From a checkpoint of a small transformer trained on Wikipedia: 3 heads of 32.
Each number is 128 + 32 x the weight over the matrix's rms, rounded and kept within 0 to 255. Layers, rows and columns count from 0.

# layer 5 attention output (transposed), 96x96, rms 0.34, rows 55-63, columns 0-95
[[134 119  92 112 111 131 133 178 124 136 118 137  92  74 137 132 131 141  81 125 137 127 134 124 134 114 117  55  80 170  70 120  88 126  92 122 165 168 171 159 116  84 153 206 188 146 118 179 120 149 170 136 132  91 125 117 171 176 145 154  85 102 154 164 116 102 167 160  97 114 106 128 117 104 155 156 119 117 111 139 197 117 117 164 122 100  90 129 108 115 110 127 152 115  88 143]
 [ 78 118 139 114 132 135 114 153 152 120 154 149 188 155 145 179 142 138 147 146 111 125 130  84 125 154 160  97 124  83 128  96  81 110 142 135  93 104  93 124 152 102 129  78 171 106  82  98 147 105 123 138 121  80 166 127 158 115 152 163  60 160  57 109 145 132 116 117 163  75 109  84 141 139 135 162 103 155 173 172 141  86 146  83 141 125 173 146 158 173 119 138 147 121 124 147]
 [132 111 170 122 149 165 132 139 102 149  83  90  95 139 132 108 106 141 130  87 132 165 163  96 112 139  81 161 167 124  77 177 115 160 161  83  90 114  66 102  68 127 152 124 155 130  77 119 111 131  67 125  77 184 140 122 107 139 139 131 120 138 127 144 162 103 124 160 116 128 142 144 144 160 159  86 135 125 113 105 186 150 124 175 136 139 101 158  95 204  87  70 159 182 141 132]
 [100 104 122 107 103 150 152 112 154 158 164 135 157 124 148 148 191 116  80 130 218  85  93  91  89 152 186 110 163 113 117  93 154 102 109 135 155 117 114 118 157  99 127  93 139 132 133 148  98 105 196 135 157 110 131 136 156  97 125  90 113 126 114 133  99 142 130 153 141 106 152 144  75 108 100 140 139 176 123 111 148 161 122  99 137 136 127 127 117 163 127 101 122 112 128 127]
 [132 162 113 130 169 103  50 133 163 114 183 133 181 152 144 114  87 133 140 130 148 171 157 142 137  87  31 167 121 102 126 167 126 143 174  81 106  82 121 133 145 100 109  53 140 118 127  88 111 123  37 143 116 188 173 113 119  88 131 197 101 164 172 141 142 103 112 105 146 154  83 123 120 160 140 124 142 136  85 126 133  96  95 125 130 184 146 128 159 131 145 152 140 136  95 120]
 [110  88 139 105 156 124  61 121 219 121 141 154 193 201 128 158 162 125 143 140 155 133 101 144  71 100  77 128 110 127  70  83 148 140 150 126 187  39  84 201 174  55  74 117 118 102 152 145 127 157 126 126 134 126 153 113 172  93 133 137 120 182 153 132 132 140 160  40 159 113  94 158  31 127 175 122 132 135 110 148 125 120 157 128  90 105 152 134 132 120 128 132 134 116 159  96]
 [ 97  82 159 102 184 162  92 121 123 109 146  69  74 140 100 123 119  50 127  81  86 118 136 159  94 163 186 105  66 117  96 160 175  44 151  92 178 134 198 158 125 206 149 134 129 148 129 118 137 162 132  94 115 185 132 134 181 174 132 183 137 152 172 112 139 156 140 123 145 165 134 128 102 134  88  98 148 117  14 134 111 167 141 110 112 102 149 126 104  78 144 171 142 152 155  20]
 [109 123  96 151 169 117  93 188 131 113 164 112 111  87  61 116 126 101  97 107 160 129  86 114  78  75  97  44 124 109 115 179 106 131 130 100 165 165 156 172 213  73 159 117 100 148 147  97  83 141 163 153 108 132 112 155 111 145 154 153  97 136 162 145 187 154 122 160 151 113  81 110 191 109 114 120  92 108 120 165 137 106 151 148 127 111 141  77 107 137 158 180 145 172 123 161]
 [134 161 133 130 172 144  87 196 134 189  96 154 147 184 121 103 111 110 166 186 160 130 149  93  91 123  94 172 114 133 100 155 176 143 189 155 119 109 105 155 157 135 116 147 120 110 165 124 179 135  89  91 144 124 119  86  73 104 125 152 131 132 119 147 107 142  91 118  87 137  77 117 108  79 117 110 112 111  91  95 162  83 126  86 145 152  80 130 150 144 134 138 183  96  95 127]]
# layer 5 attention value, 96x96, rms 0.0534, rows 56-63, columns 0-95
[[151 125 134 143 160 109 151 116  95 132 121 108  90 130 129  98 119 123  98  37 115 151 104 161 130 126  79 117 134 148 124 111 165 132 134 159 111 121 116 158 175 115 151 137  74 175 164 166  96 169 135 147 112 172 110 105 140 166  74 103 166  98 184 108 103 164 153 127 118 164 175 163 119 151 105 151 157 166 100 140 108 164 144 151  74 102 113 124  92  60 162 128 136 108 148  95]
 [ 94  78 120 163 111  63  97 102 113 176 152 138 171  95 139 146 212 145 149 184 158  66 115 127 160 101 139  93 109 197 187  97 134 109  75 136 172 153 210 150 182 136 106 142 112 122 137 172 208 118 157 127 144  86  46 157 138 144 198 109 114 113 120 115 110 168 169  98  97  99 150 115 115  90  88 156 105 134 192 143  92 117 148 122 107  83 134 120 123  99 149 122  92  77 113 102]
 [128 130 180 138 171 119 120  94 127 141 116 117 126 135 110 116 108 146 167  94  86 118 156 188 169 120  89  90  88  91 153 120 137 129 155 155 103 112 159 106 137 179 136  95 131 139 124 169 140 164  89 125  95 144 160 131  95 172 115 169  96 128 114 129 138 105 171  82 150 130 112 139 152 180 167 155 102 105 141 162  95 122 126 138 164 126 113 121 112 119 116 142 105 140 105 117]
 [120 106  80 103 123 127 163 130 137 150  79 103  90 135 150 175 136 126 113 157 101 129 111  73 148 194 173 150  91 170 116 114 154 125 100 178 165 156 164 131  69  77 178 241  76 144 169 122 101 140 150 123 110 118  72 145 121 167 163 122 145 120 152  84 126 151 168 158  57  76 168  98  92 131  94  49 135  88 142 150 103 159 150 155  61 122 152 144 129 135 144 126 127 135 148 131]
 [133 167 122 103 164 110 140 112 108 119  56 116 106 127 149 153 100 119 107 163 127 118 126 109 141 173 162 113 114 148 155 169  96 163 125 189 126 152 146  51  42 129 145 174 112 186 139 157  68  94 124 137  86 150 170  88 123 173 131 148 116  90  95  85 148 128 132 191 148 102 196  80 180 193 118 174 157 103 147 158 121 152 119 115 121  86 146 137 132 141 157 110 128 133  98 179]
 [142 176  84 196  97 118 110 141 119 153 132 190 126 141 110 105 131  96 154 175 150 154 113 141  81 126 120 153 110 110 136 137 101 162  84 217  57  96  85 120 167  85  86 132 161 104 118 143 114 131 119  83  86  75 174  62 137 126 142  96 158 124 116 166 130  99 111 113 138  81 112  80 180 125 131 157  95 170 174 122 165 118  94 121 109 106 129 169 136 191  89 109 140 149 110 148]
 [175 129 144 109 104  90 159 105 164 119  73 146 100 155 144 160 203 113 148 164 148 122 169 150 134 141 100 163 119 116 121  70 156  99 158  96 105  57  63 113  89 154  99 160 156 108 124 149  76 153 129 110  83  89 164 120 147 135 141 163 190 151  63 118  83 111 185 144 106 155 170 146  60 172 117 135 136 196  98 103 186  88 113  85 104 177 111 165 173  86 160  82 104  59 162 118]
 [142 110 129 121  95  98 139 101 128 124 153 101 117 148 135 140 155 148  92 108  60 169  62  83 126 154 180 151 114 168 110 144 119 102 120 145  94  73 153 139 118  89 143 137 147 150  85 129  68 120 115 119 139 127  74 152 172 145 144 134  93 118 104 105 128 155 139 173 143 111 149  95 126 131  86 118 141  66 145 143 101 134 175 165  66 118 196 118 130 113 141 107 106 144 112 111]]
# layer 5 attention query, 96x96, rms 0.0599, rows 64-91, columns 0-95
[[135 101 124 132 140 125 109 120 150 113 145 135 125 127 117 155 139 119 137 121 152 125 114 119 120 139 143 139 128 105 122 109 132 137 132 119 120 120 138 114 135  99 135 148 152 124 124 128 123 119 117 141 145 124 128 107  99 156 131 139 119 143 151 131 114 106 162 123 155 107 102 141 119 131 155 137 148 141 147 136 133 134 131 150 126 117 110 148 121 100 129 131 127 121 128 120]
 [156 132 123 138 109 138 140 118 121 123 141 139 120 120  97 135 127  90 148 118 141 141 108 114 109 148 140  88 130 134 124 124 145 128 125 120 119 116 160 126 139 130 130 118 156 131 159 129 122 113 108  96 151 105 135 123  99 142 116 154 101 137 143 121 116 125 110 115 113 138 114 118 137 125 126 118 144 132 148 114 129 136 135 158 162 123 136 120 108 136 115 129 139 150 131  96]
 [128 135 121 158 127 138 112 125 120 110 127 118 111 118 128 139 138  99 138 116 114 132 131 135 111 139 128 141 134 125 105 116 138 133 132 157 133 149 114 145 141 132 145 134 138 124 114 143 141 161 129 117 139 132 116 110 131 134 120 107 145 111 144 129 101 152 145 138 140 112 133 151 103 120 108 136 136 114 154 122 107 129 127 110 136 110 141 127 111 131 126 114 145 106 106 118]
 [124 154 110 164 123 110 105 121 139 108 136 136 128 125 131 147 123 116 163 132 118 121 147 120 131 117 125 149 137 108  96 120 112 131 142 144 125 135 129 131 111 105 142 101 137 137 115 123 151 140 121 123 144 157 130 114 145 161 111  99 134 135 152 156 119 142 123 150 143 113 117 150 124 120 122 131 123 125 165 140 123 106 126 109 139 140 158 130 125 133 124 153 142  84 114 123]
 [147 146 118 119  90 144 177  98 146 166  99 130 109 139 118 123 123 125 133 122 153 124 108 114 115 155 151 104 136 145 139 130 154 124 116 117 111 148 153 114 164 151 125 118 129  94 153 148 121 130 130 125 137  99 112 133 107 110 133 185 100 148 115 115 123 122 116 115 111 139 139 121 113 137 133 145 139 142 109 113  98 142 132 153 127 129 103 119 103 117 131 102 128 151 122 111]
 [115 102 164  97 144 137  85 146 127 125 123 111 142 105 130  98 124 130 143 140 112 116 131 147 126 127 100 133 113 112 135 131 136 135 142 120 122 112  82 145 115 118 129 118 131 116 127 144 138 136 134 128 113 126 128 140 150 144 121  90 121 132 106 110 138 137 115 150 128  99 122 117 148 126 117 118 119 135 142 158 131 127 135  94 101 102 164 107 137 134 138 125 138 116 126 117]
 [129 121 137 112 101 141 136 122 141 123 135 127 129 126 111 109 134 141 121 140 136 125 150 138 131 125 115 125 127 137 134 140 134 119 128 111 131 100 117 121 119 135 111  98 110 112 128 146 130 120 121 114 113 123 139 130 112 126 133 121 119 131 127 123 129 117 141 114 111 148 140 129 135 128 138 109 131 123 113 122 131 149 148 135 145 132 123 123 139 158 101 115 132 167 140 109]
 [125 114 139 151 136 142 144 130 102 131 136 139 126 109 128 104 132 114 118 104 126 144 129 120 162 124 142 149 118 139 139 133 142 112 126 119 116 137 122 123 131 146 125 148 126 122 117 152 137 121 105 111 142 123 108 133 108 119 119 143 130 126 117 128 104 129 117 132 108 120 118 134 134 117 136 112 131 129 122 117 154 145 134 145 143 136 116 131 125 142 111 135 136 131 139 114]
 [105 147 122 159 122 102 129 131 121 126 150 128 155 133 160 136 128 143 119 100 124 146 142 139 117 152 132 134 120 125 118 115 112 113 131  96 139 103 144 131 105 120 129 138 135 160 115 126 107 118 138 135 128 149 144 134 139 129 143 121 126 126 140 122 117 131 136 152 120 120 126 137  86 120 139 147 119 127 124 125 153 107 123 107 130 133 129 128 119 124 124 125 132  83 108 145]
 [163 159 131 123 129 152 164 118 144 158  84 136 129 141 112 123 118 111 149 123 148 113  93  99 133 135 145 129 130 178 138 130 139 144 123 103 111 118 121 116 155 134 148 124 133 118 151 138 133 127 118 120 150 111 124 116  95 134 140 153 129 127  99 113 130 123 116 115 129 136 122 128 144 125 139 134 131 104 118 135 125 124 150 141 111 110  98 137 113 142 105 113 132 175 159 116]
 [ 92 131 161  97 136 102 119 145 136 112 132 118 138 147 131 102 119 183 104 146 142 118 150 131 123  90  82 126 125 109 112 136 116 105 117 151 158 112 121 116  88 106 105 127 109 108 124 130 114 114 149 133 124 139 127 104 185 116 122 102 134 130 122 133 158 115 123 129 122 113 131 112 116  95  98 134 102 139 130 156 135 114 133 107 109 129 125 104 165  99 118 129  96 127 126 139]
 [131 142 134 126 137 114 134 141 115  96 161 155 129 116 131  96 117 129 130 126 133 159 130 132 154 109 128 116 123 132 116 123 134 141 116 105 143 130 126 131 110 108 128 129 131 126 145 148 125 118 123 124 137 117 146 142 141 126 139 121 138 127 136 135 129 152 138 127 120 112 133 137 128 109 140 118 138 116 138 133 135 136 136 133 123 130 126 124 135 133 137 138 123 143 152 134]
 [137 125 130 147 133 112 134 150 133 100 133 152 124 132 124 137 115 112 145 118 132 130 123 138 117 154 158 127 148 115  90 136 118 134 105 121 120 135 127 135 127 114 128 136 146 126 111 115 132 137 126 128 138 124 135 137 139 149 115 122 127 146 123 137 119 139 130 148 137 121 125 144 117 126 145 129 130 130 156 146 136 134 135 121 121 129 145 118 110 131 134 133 132 106 128 141]
 [114 143 126 137 111  87 143 147 110 115 163 145 106 102 142 151 143 148 118 135 102 165 172 129 165 133 125 119  98 136 118 126 106 142 146 137 133 130 149 138 111 120 127 150 159 131 118 141 122 140 133 136 137 159 139 111 112 152 129 130 148 120 135 133 121 129 153 151 116 139 120 148 101 122 105 124 124 115 123 119 141 114 136 128 148 143 137 127 140 124 151 146 144 118  98 112]
 [133 123 114 151 115 116 110 128 165 102 142 152 123 114 117 134 119 108 158 117 126 154 105 141 152  96 140 149 120 121 122 128 115 163 119 127  90 124 108 136 121 115 141 113 130 125 107 122 154 144 113 113 146 138 142 124 134 145 114 106 124 145 149 158 109 147 119 131 118 114  99 142 106 133 134  97 139 112 146 140 142 135 119 128 118 147 126 148 145 147 128 143 162 126 125 139]
 [126 125 156 138 109 131 130 123 123 136 110 106 140 115 124 139 143 109 141 112 130 120 104 123 141 154 127 146 125 137 143 143 104 138 145 153  95 138 108 147 132 127 149 148 163 132 134 126 137 150 116 128 140 127 119 109 141 118 106 138  97 104 127 127 116 131  85 135 147 159 137 119 132 120 110 121 122 140 135 139 127 131  94 122 110 132 137 159 123 156 118 127 150 112 109 100]
 [111 133 138 126 141 125 106 127 124 111 124 124 130 128 123 130 133 137 125 136 121 121 144 159 121 131 111 140 145 116 142 141 109 101 115 134 139 116 123 125 100 116 125 115 117 129 100 136 133 149 138 148 112 146 141 136 141 131 131  87 141 144 135 155 142 130 153 151 157 123 147 131 141 132 129 120 126 129 125 141 126 147 130 113 108 117 145 127 136 141 135 141 118 113 131 133]
 [109 146 108 160 138 111 126 133 122 133 147 130 151 108 159 125 140 110 132 116 117 137 120 132 121 137 141 146 104 136 125 130 122 135 127 115 121 145 116 127 125 129 134 141 144 171 116 147 134 132 124 126 133 145 138 112 112 132 125 122 133 115 135 125 116 120 107 154 123 133 101 136 119 123 105 141 135 107 133 120 131 126 109 114 138 143 114 136 120 151 123 120 131 108 118 125]
 [138 134 102 156 110 122 136 120 135  94 121 157 114 137 122 108 118 121 134 136 104 136 134 123 130 114 143 137 120 147 123 113 130 131 105 117 125 130 147 141 108 110 132 132 136 103 121 135 136 125 123 123 135 124 139 157  99 132 132 133 117 148 141 159 128 128 116 109 140 107 130 152 109 155 128 115 139 108 146 122 137 132 141 133 136 133 130 114 122 137 132 153 134 130 140 113]
 [123 118 114 100 115 147 141 125 123 135 144 126 121 106 134 123 127 143 132 129 139 115 115 153 125 104 116 115 131 118 141 118 127 143 125 133 115 117 129 112 117 128 129 104 131 132 143 115 140 137 128 162 127 122 124 148 132 128 126 105 124 118 150 139 135 142 144 123 139 129 140 122 157 127 127 120 131 135 118 125 110 142 145 135 126 116 121 139 117 122 122 127 101 123 150 148]
 [116 114 130 103 133 136 151 132 113 151 149 113 117 113 139 128 138 169  90 118 129 145 160 128 140 153 135 104 113 132 120 117 129 115 143 122 160 117 124 119 121 173 115 109 106 130 126 136 124 135 139 129 121 151 123 134 127 115 155 147 133 134 127 127 129 134 154 129  77 120 157 139 136 124 141 116 136 141 123 122 140 145 147 123 147 136 108 103 128 122 122 120 110 136 131 153]
 [109 118 135 106 136 139 126 128 138 155 126 101 127 145 139 124 154 147  99 134 121 134 167 119 123 142 100 129 108 148 125 131 126 145 140 139 174 131 114 115 126 143 122 124 147 128 129 141 145 141 134 120 127 157 114 129 120 110 135 110 135 110 137 130 127 137 136 124 127 137 145 150 134 121 112 101 119 133 120 131 144 120 161 118 133 135 121 113 123 131 126 130 136 148 130 142]
 [158 132 112 141 104 163 157 107 117 147 125 140 115 109 121 126 120  86 172  97 129 142  74 119 122  97 135 119  96 145 159 138 143 140 137 119 105 116 129 121 144 134 151 121 133 123 159 130 144 121  87 115 145  98 110 171 101 128 120 143 100 126 148 136 129 118 105  93 133 139 135 115 144 115 139 136 120 133 141 104 102 130 120 156 126 116 126 144  97 139 101 104 159 132 141 107]
 [121 116 125 142 124 124 131 133 123 120 146 120 137 116 150 125 112 133 117 112 137 143 115 115 137 138 124 121 108 118 136 136 130 124 140 123 106 124 138 150 120 128 132 132 143 114 110 125 135 124 127 123 120 128 124 122 106 116 136 158 111 124 123 130 113 122 116 132 125 134 127 126 108 159 116 121 141 144 137 126 125 111 125 130 143 139 119 118 140 144 132 123 135 128 121 106]
 [115 121 139 139 130 131 110 122 143 108 122 116 159 119 151 141 118 101 130 138 136 135 141 149 159 122 140 159 144 127 122 122 115 133 159 126 115 111 112 134 111  95 141 141 135 133 110 135 140  99 116 132 121 139 126 122 135 135 133 110 117 130 128 129 130 146 105 151 152 116 102 139 102 118 136 114 143 109 155 148 130 108 127 132 128 144 147 137 153 127 127 143 142 119 123 120]
 [143 110 143 141 150 150 136 134  97 128 135 126 128 119 109 128 110  92 155 127 139 107  93 108 110 131 137 115 115 130 102 122 161 122 154 113 112 104 130 130 165 116 120 114 151 122 135 116 130 115 116 103 108 114 136 130 123 121 111 149 132 131 116 120 124 137 108 111 133 128 114  99 127 144 142 131 131 141 122 111 136 118 137 142 128 113 148 138 130 139 130 105 126 129 133 124]
 [149 129 108  97 108 139 142 103 120 138 122 125 130 120 120 126 128 145 116 132 155 110  95 132 119 148 135 106 138 128 153 142 142 116 125 106 125 137 153 111 169 138 129 138 125 108 160 130 113 123 152 152 133 109 148 124 125 120 136 153 100 148 126 109 122 128 131 115 155 139 147 120 155 147 140 138 151 159 132 145 138 162 104 145 116 100 113 149 128 134 128  94 108 175 152 132]
 [126 121 129 129 138 139 122 125 136 158 142 136 111 156 114 106 134 132 141 128 122 114 115 116 127 135 102 109 122 113 130 131 133 123 116 139 116 160 124 119 136 142 133 111 107 121 138 143 130 164 145 140 136 136 136 120 139 118 134 118 135 126 116 131 123 112 120 123 107 122 119 106 142 135 124 148 112 106  91 137 127 107 120 110 140 128 119 120 130 112 112 134 100 125 109 153]]
# layer 5 attention key, 96x96, rms 0.0585, rows 64-90, columns 0-95
[[113 152 122 162 124 122 100 131 141  99 152 130 140 184 180  96 113 131 142 144 124 138 141 121 141 161 109 148 110 120 101 128 117 139 147 122 128 145 109 146 139 127 124 127 133 170  96 128  90 102 130 152 112 158 130 101 128 172 123  88 154 130 105 105 146 153  91 162  97 139 122 148  90 127  95 135 110  83 132 152 110 118 121 106 120 147 138 149 158 129 125 137 113 114 110  96]
 [115 142 134 148 153  88 100 119 126 106 147 141 141 122 128 133 115  93 121 138 127 127 167 110 165 114 148 162 104  98 100 125 131 143 148 134 109 150 114 170  87 101 119 146 134 135  90 113 140 115 118 113 144 140 165 104 159 153 118  94 158 122 114 153 105 140 135 146 135 104  83 143  93 114 106 144 132 109 135 136 147 132 100  80 151 131 114 141 129 160  93 128 135  92  78 114]
 [141 136 145 118 126 121 129 151  99 108 136 118 129 147 136 138 163 146 106 132 125 123 157 149  98 125 137 120 107 142 127 100 120 126 118 124 142 112 103 134 141 118  96 101 106 126 115 116 142 106 130 146 118 131 131 129 151  99 115 110  98  81 107 148 158 126  93 119 120 104 151 118 115 137 128 126 122 137 122 161 136 111 133 115 135 147 117 132 129 135 158 112 140 145 102 127]
 [121  90 147  64 149 142 141 141  93 119 135 112 149 154 133 147 125 144  93 135 124 113 133 141 100 118  91 132 160 139  89 131 115 141 103 143 155 153 116 137 159 139 124 118 127 125 126 146 129 132 146 176  99 150 115 154 170  92 139 102 145 113 126 117 179 140 117 145 123 108 137 118 168 149 137 101 124 135  82 111 115 131 136 116  95 108 132  97 179 158 126 142 134 165 128 168]
 [137 159 114 138 116 161  99  83 132 120 145 136  97 111 116 147  90  97 126  94 128 134 107 156 145 138 147 173  94 121 139 124 136 149 128 117 114 109 108 186 140 113 153 140 136 139  99 127 141 111  86 118 158 125 149  89  98 184 107 115 105 105 115 125 133 140  89 153 131  87  81 139  65  95 118 112 120  97 138 149 143 144  99 106 143 133 141 176 123 100 164 120 165  89 124  89]
 [156 123 147 114 132 154 142 110 102 142 117 135 158 169 106 132 183 157 150 139 154 118 110  98 129 103  92 119 119 146 150 112 104 121 106 128 137 138 144 124 163 133 141  99  91 104 111 106 151  97 102 151 137  87 117 148 122 115 114 142 135 105 105 116 145 114 147  78 107 140 134 116 132 142  97 123  90 133 134 100 159 146 128 153 150 154 105 136 169 141 117 135 104 121 168 158]
 [141 107 142 140 142 107 141 141 141 126 131 166 134  95 136 142 114 104 150 120 131 133 124 114 118 124 152 149 107 123 129  90 164 110 145 140 130 141 150 152 125  80 105 140 126 128 143  96  99 135 127 127 141 125 143 104 117 118 120 151  98 141 136 137 109 117 115 129 122 145 132 139 132 126 120 101 155 122 132 108 127 106 132 122 160 135 137 156 113 114  99 108 156 102 131  86]
 [126 156 145 136 135 101 116 147 136 117  86 108 134 131 127 156 144 140 156 132 138 116 134 123 142 109 116 163 101 127  85 127 125 118 117 115 120 128 132 136 106 120 134 125 171 143 119 145 118 144 122 140 129 139  96 117 150 148 128 109 136 115 111 152 108 134 136 151 115 149 123 173 141 120 136 138 140 115 145 134 140 102 112 128 121 156 133 109 142 139 119 142 134  89 155 130]
 [102 133 117 139 135 136 117 154 136 122  89 112 123 119 150 110 115 142 118 150 116 124 142 122 135 109  94 112 163 140 126 165 129  98 146 149 133 132 125 106  94 155 105 136  90 139 104 111 149 135 160 151 107 128 123 128 130 114 121 120 149  84 125 110 122 122 125 124 176 152 128 140 123 148  74 139 130 104 106 151  99 125 149 118 111 130 130 134 119 131 109 121  81 150 150 155]
 [126 145 125 135 128 128 109 106 135 111 118 135 125 142 136 136 123 108 140 114 132 112 117 158 120 123 163 122 112 114 110 115 121 152 148 113  96 105 131 115 150  99 150 155 148 135 123 175 170 137  96 135 148 139 142 117 131 165 111 123 125 155 124  99 117 111  92 116 106 109 113 122 114 102 129 105 145 168 141  99 147 121 130 123 131 150 101 136 130 124 113 117 167  86 152 130]
 [147 125  96 105  68 158 158 103 114 140 117 154 106 133 137 130 133 115 130 122 152 121  96  98 121 121 111 111 115 133 138 131 169 122 103 162 131 140 132 122 146 189 146 128  98 117 141 116 122 102 157 117 149 111 117 145 100  99 117 178 122 141 140 135 136 134 119 146 177 156 164 124 156 116 133 111 143 161 119 103 116 135 118 160 148 101 132 114 141 127 121  90 117 187 157 117]
 [110 137 133 124 105 129 152 134 130 140 130 124 161 107 129 131 112 127 142 110 128 121 143 125 117 124 114 133 120 144 122 132 126 126 133 120 115 106 116  96 121 133 134 131 143  80 126 125 126 141 135 155 101 141 134 133 146 117 146 118 136 147 122 136 133 110 136  97 123 136  90 125 121 112 130 130 139 128 136 134 133  96 115 119 124 127 112  84 118 143 126 169 117 180 108 116]
 [130 128 114 114 116 132 117 138 127 159 152 117 156 133 140 127 134 139 129 133 136 110 152 111 136 135 124 134 116 143 134 164 147 101  86 133 149 161  95 119 110 144 119 140 128 136 130 134 150 127 145 131 111 159 135 121 144  75 132 112 123 107 151 124 116 120 123 128 126 121 133 105 120 163 120 115 118 123 103 158 130 123 125 122 106 151 156 151 147 125 172 133 116 167 110 164]
 [ 95 155  78 108 156 160 113 107 131 133 144  95 132 150 121  94 138 138 130 159 116 144 153 155 122 133 129 138 132 129 142 121 133 135 132 159 137 120 116 116  99 177  74 137 106 122 121  89 117 174 152 162 108 145  97 113 124 110 165 124 150 117 121 181 138 126 108 111 148 147 125 137 119 154  88 144 152 106 120 145  74 121 108 109 130 129  99 118 124 127 110 148 114 138 156 128]
 [114 109 161 129  96  95 132 153 118 157 146 121 164 165 131 114 137 182 120 120 127 133 124 156 130 162 101 141 119 130 105 151 106  98  95 145 149 117 137 118 118 115  94 156 102 132 128 148 138  92 148 136  95 167 137 159 133  84 153  99 139 111 146 138 140 133 132 130  95 105 121 120 121 121 128  86 107 172 141 123 143 118 121  99 117 137 126 152 148 134 120 133 139 138 129 145]
 [121 177 145 108 124 143 132 131 123 111 153 122 116 107 133  95 167 141 130 111 119 142 116  89 110 108 123 129  98 120 132 137 111 137 122 116 111 128 132 127 146 101 136 118 119 112 145 115 131  83 103  81 110 125 104 124 130 133 128 132 130 142 151 137 134 116 102 122 118 126 123 118 134 111 124 143 125 128 132 116 137 139 136 118 116 151 104 129 156 165 151 123 158 118 114 130]
 [142  95 160 106 140 131 157 135 117 126 109 145 141 122 116 100 124 127 111 149 136 138 130 116 111 147 119  89 148 157 134 148 149 112 116 152 134 139 143 123 155 111 128 130 118 121 164 115 132 135 120 139 131 110 123 138 125  83 144 128 135 112 108 107 148 128 135 100 143 126 154  91 106 156 111 119 129 122 127 105 125 158 153 144 150  96 153 140 129 117 126 115  94 143 139 130]
 [117 120 149  99 154 142 116 133 171 133 121  90 140 152 156 125 140 155 132 128 137 116 165 151 172 129 105 117 161 102 144 155 139 124 159 161 120 114 137 115 101 118 137 112  98 109 117  93 136 160 161 167  90 125 119 126 141 126 132 132 180 110 137 138 149 136 115 133 126 138 153 132 157 104 114 146 126 141 121 156 148 111 124 115 121 133 122  97 174 154 138 106 139 124 155 103]
 [124 122 153 126 103 104 129 120 137 128 141 116 149 117 123 125  94 143 131 156 132 158 138 117 131  88 118 121 147 141 113 132 141 129 135 135 145 137 120 134 120 126 125 144 125 151 101 138 105 118 133 132 109 146 144 118 131 142 146 110 139 116 141 128 116 140 138 147  89 100 131 134 107  95 115 104 142  81 159 150 151  85 119 110 127 113 118 112 160 138 135 136 132 122 111 163]
 [155 120 138 132 121 139 117 101 122 131 135 104 129 134 112 148  95 107 162 137 126 145 104 120 132 129 129 136 145 135 118 148 139 102 153 118  82 111 137 130 127 107 120 135  94 107 133 127 127 137 130  96 147 120 136 124 121 124 107 120 126 166 109 124 144 106 123  99  95 107 105 119 130 128 126  97 138 117 139 123 113 138 129 121 128 127 106 113 123 134 144 136 125 130 137 116]
 [139 141 119 141 163 115 138 126 128 128  83 144 107 120 102 143  91 127 134 117  96 115 130 138 107 118 121 137 128 149 123 115 142 125  97 108 122 101 130 112 101 155 121 127 147 126 118 132 113 159 119 137 122 127  84 123 124 102 127 155  92 144 101 152  86 133 114 134 140 150 114 152  99 135 133 113 147 106 103 123  97 130 127 127 146 104 138 132  97 100 106 110 141 135 147 106]
 [141 105 133 111  76 125 152 100 149 139 103 106 117 153 105 144 129 118 124 143  97  85 107  97 117 110 148 133 128 150 140 140 164 130 126  93  97 132 114 120 165 136 102 125 129 147 152 120 131 149 119 145 119 118 133 128 114  87 124 171 100 157 106 120 102 119  94 116 146 139 152 126 139 138 153 123 131 159 105 123 135 114 141 138 138 136  98 116 104 114 122  99 155 153 177 122]
 [118 111 154 153 112 103  69 124 134 109 145 118 112 125 138 138 130 128 119 125 126 131 131 119 125 124 155 151  79 133  76  90 106 133 162  97 126 100 118 166 105 104 141 117 133 164 106 152 153 110 125  96 144 118 150 154 137 175  93 119 163 173 170 157 124 131 133 103 130 102 107 152 129 104 116 127 108 105 175 133 178 138 118  95 115 160  95 130 146 142 105 167 188  82 101 139]
 [105 162 140 129 107 124 117 124 124 139 145  99 145 140 103 118 124 124 137 141 141 136 141 141 101 114 131 140 127 102 143  98 116 121 128 124 112 116 105 104 106 116 110 114 133 136 114 113 107 130 124 140 115 129 155 128 121 131 124 109 135 130 140 141 107 138  89 140 162 115 147 139  95 130 120 164 146 112 154 153 143 118 119 100  97 125 136 134 130 149 127 111 147 121 139 101]
 [111 133 155 115 152 107 129 125 119 134 127 144 137 110 144 119 146 165 115 164 144 114 130 167 137 140 120 173 121 140 149 101 143 156 114 134 186 137 110 102 135 144 133 169  96 145 151 106 131 141 142 129 130 152 124 142 171 139 127 127 144 127 129 124 167 137 132 131  97 152 168 150 173 132 120 127 124 137  99 143 161 142 124 125 140 155 139  91 139 143 123 138 138 141 155 153]
 [124 154 125 154 152 116  97 111 146 111 134 127 137  93 122 135 138  99 128 115 147 153 119  80 163 132 139 133 104 132 113 130  99 127 118 130 132 139 122 161 116  79 112 147 142 150  95 138 150 110 119 107 156 105 150  97 139 142 108 102 129 128 155 121 114 128 152 107 144 103 105 134 115 122 127 118  99 120 137 126 132 136  97  98 115 151 122 151 160 146 131 175 138 103 112 132]
 [129 170 133 166  99 111  98  83 137  84 132 156 108  75 152 132 127  79 158  95 126 110 124 111 157 144 171 116 123 123  92 129 133 147 139 110 111 106 133 111 129 116 143 137 155 121 148 125 112 108 121 125 142 123 147 120 101 136 139 117 118 120 121 112  99 129 115 118 131 130  61 150 103 106 124 114 152 119 131 100 135 125 128 145 136 174 131 148 112 129 145 128 118 101 132 147]]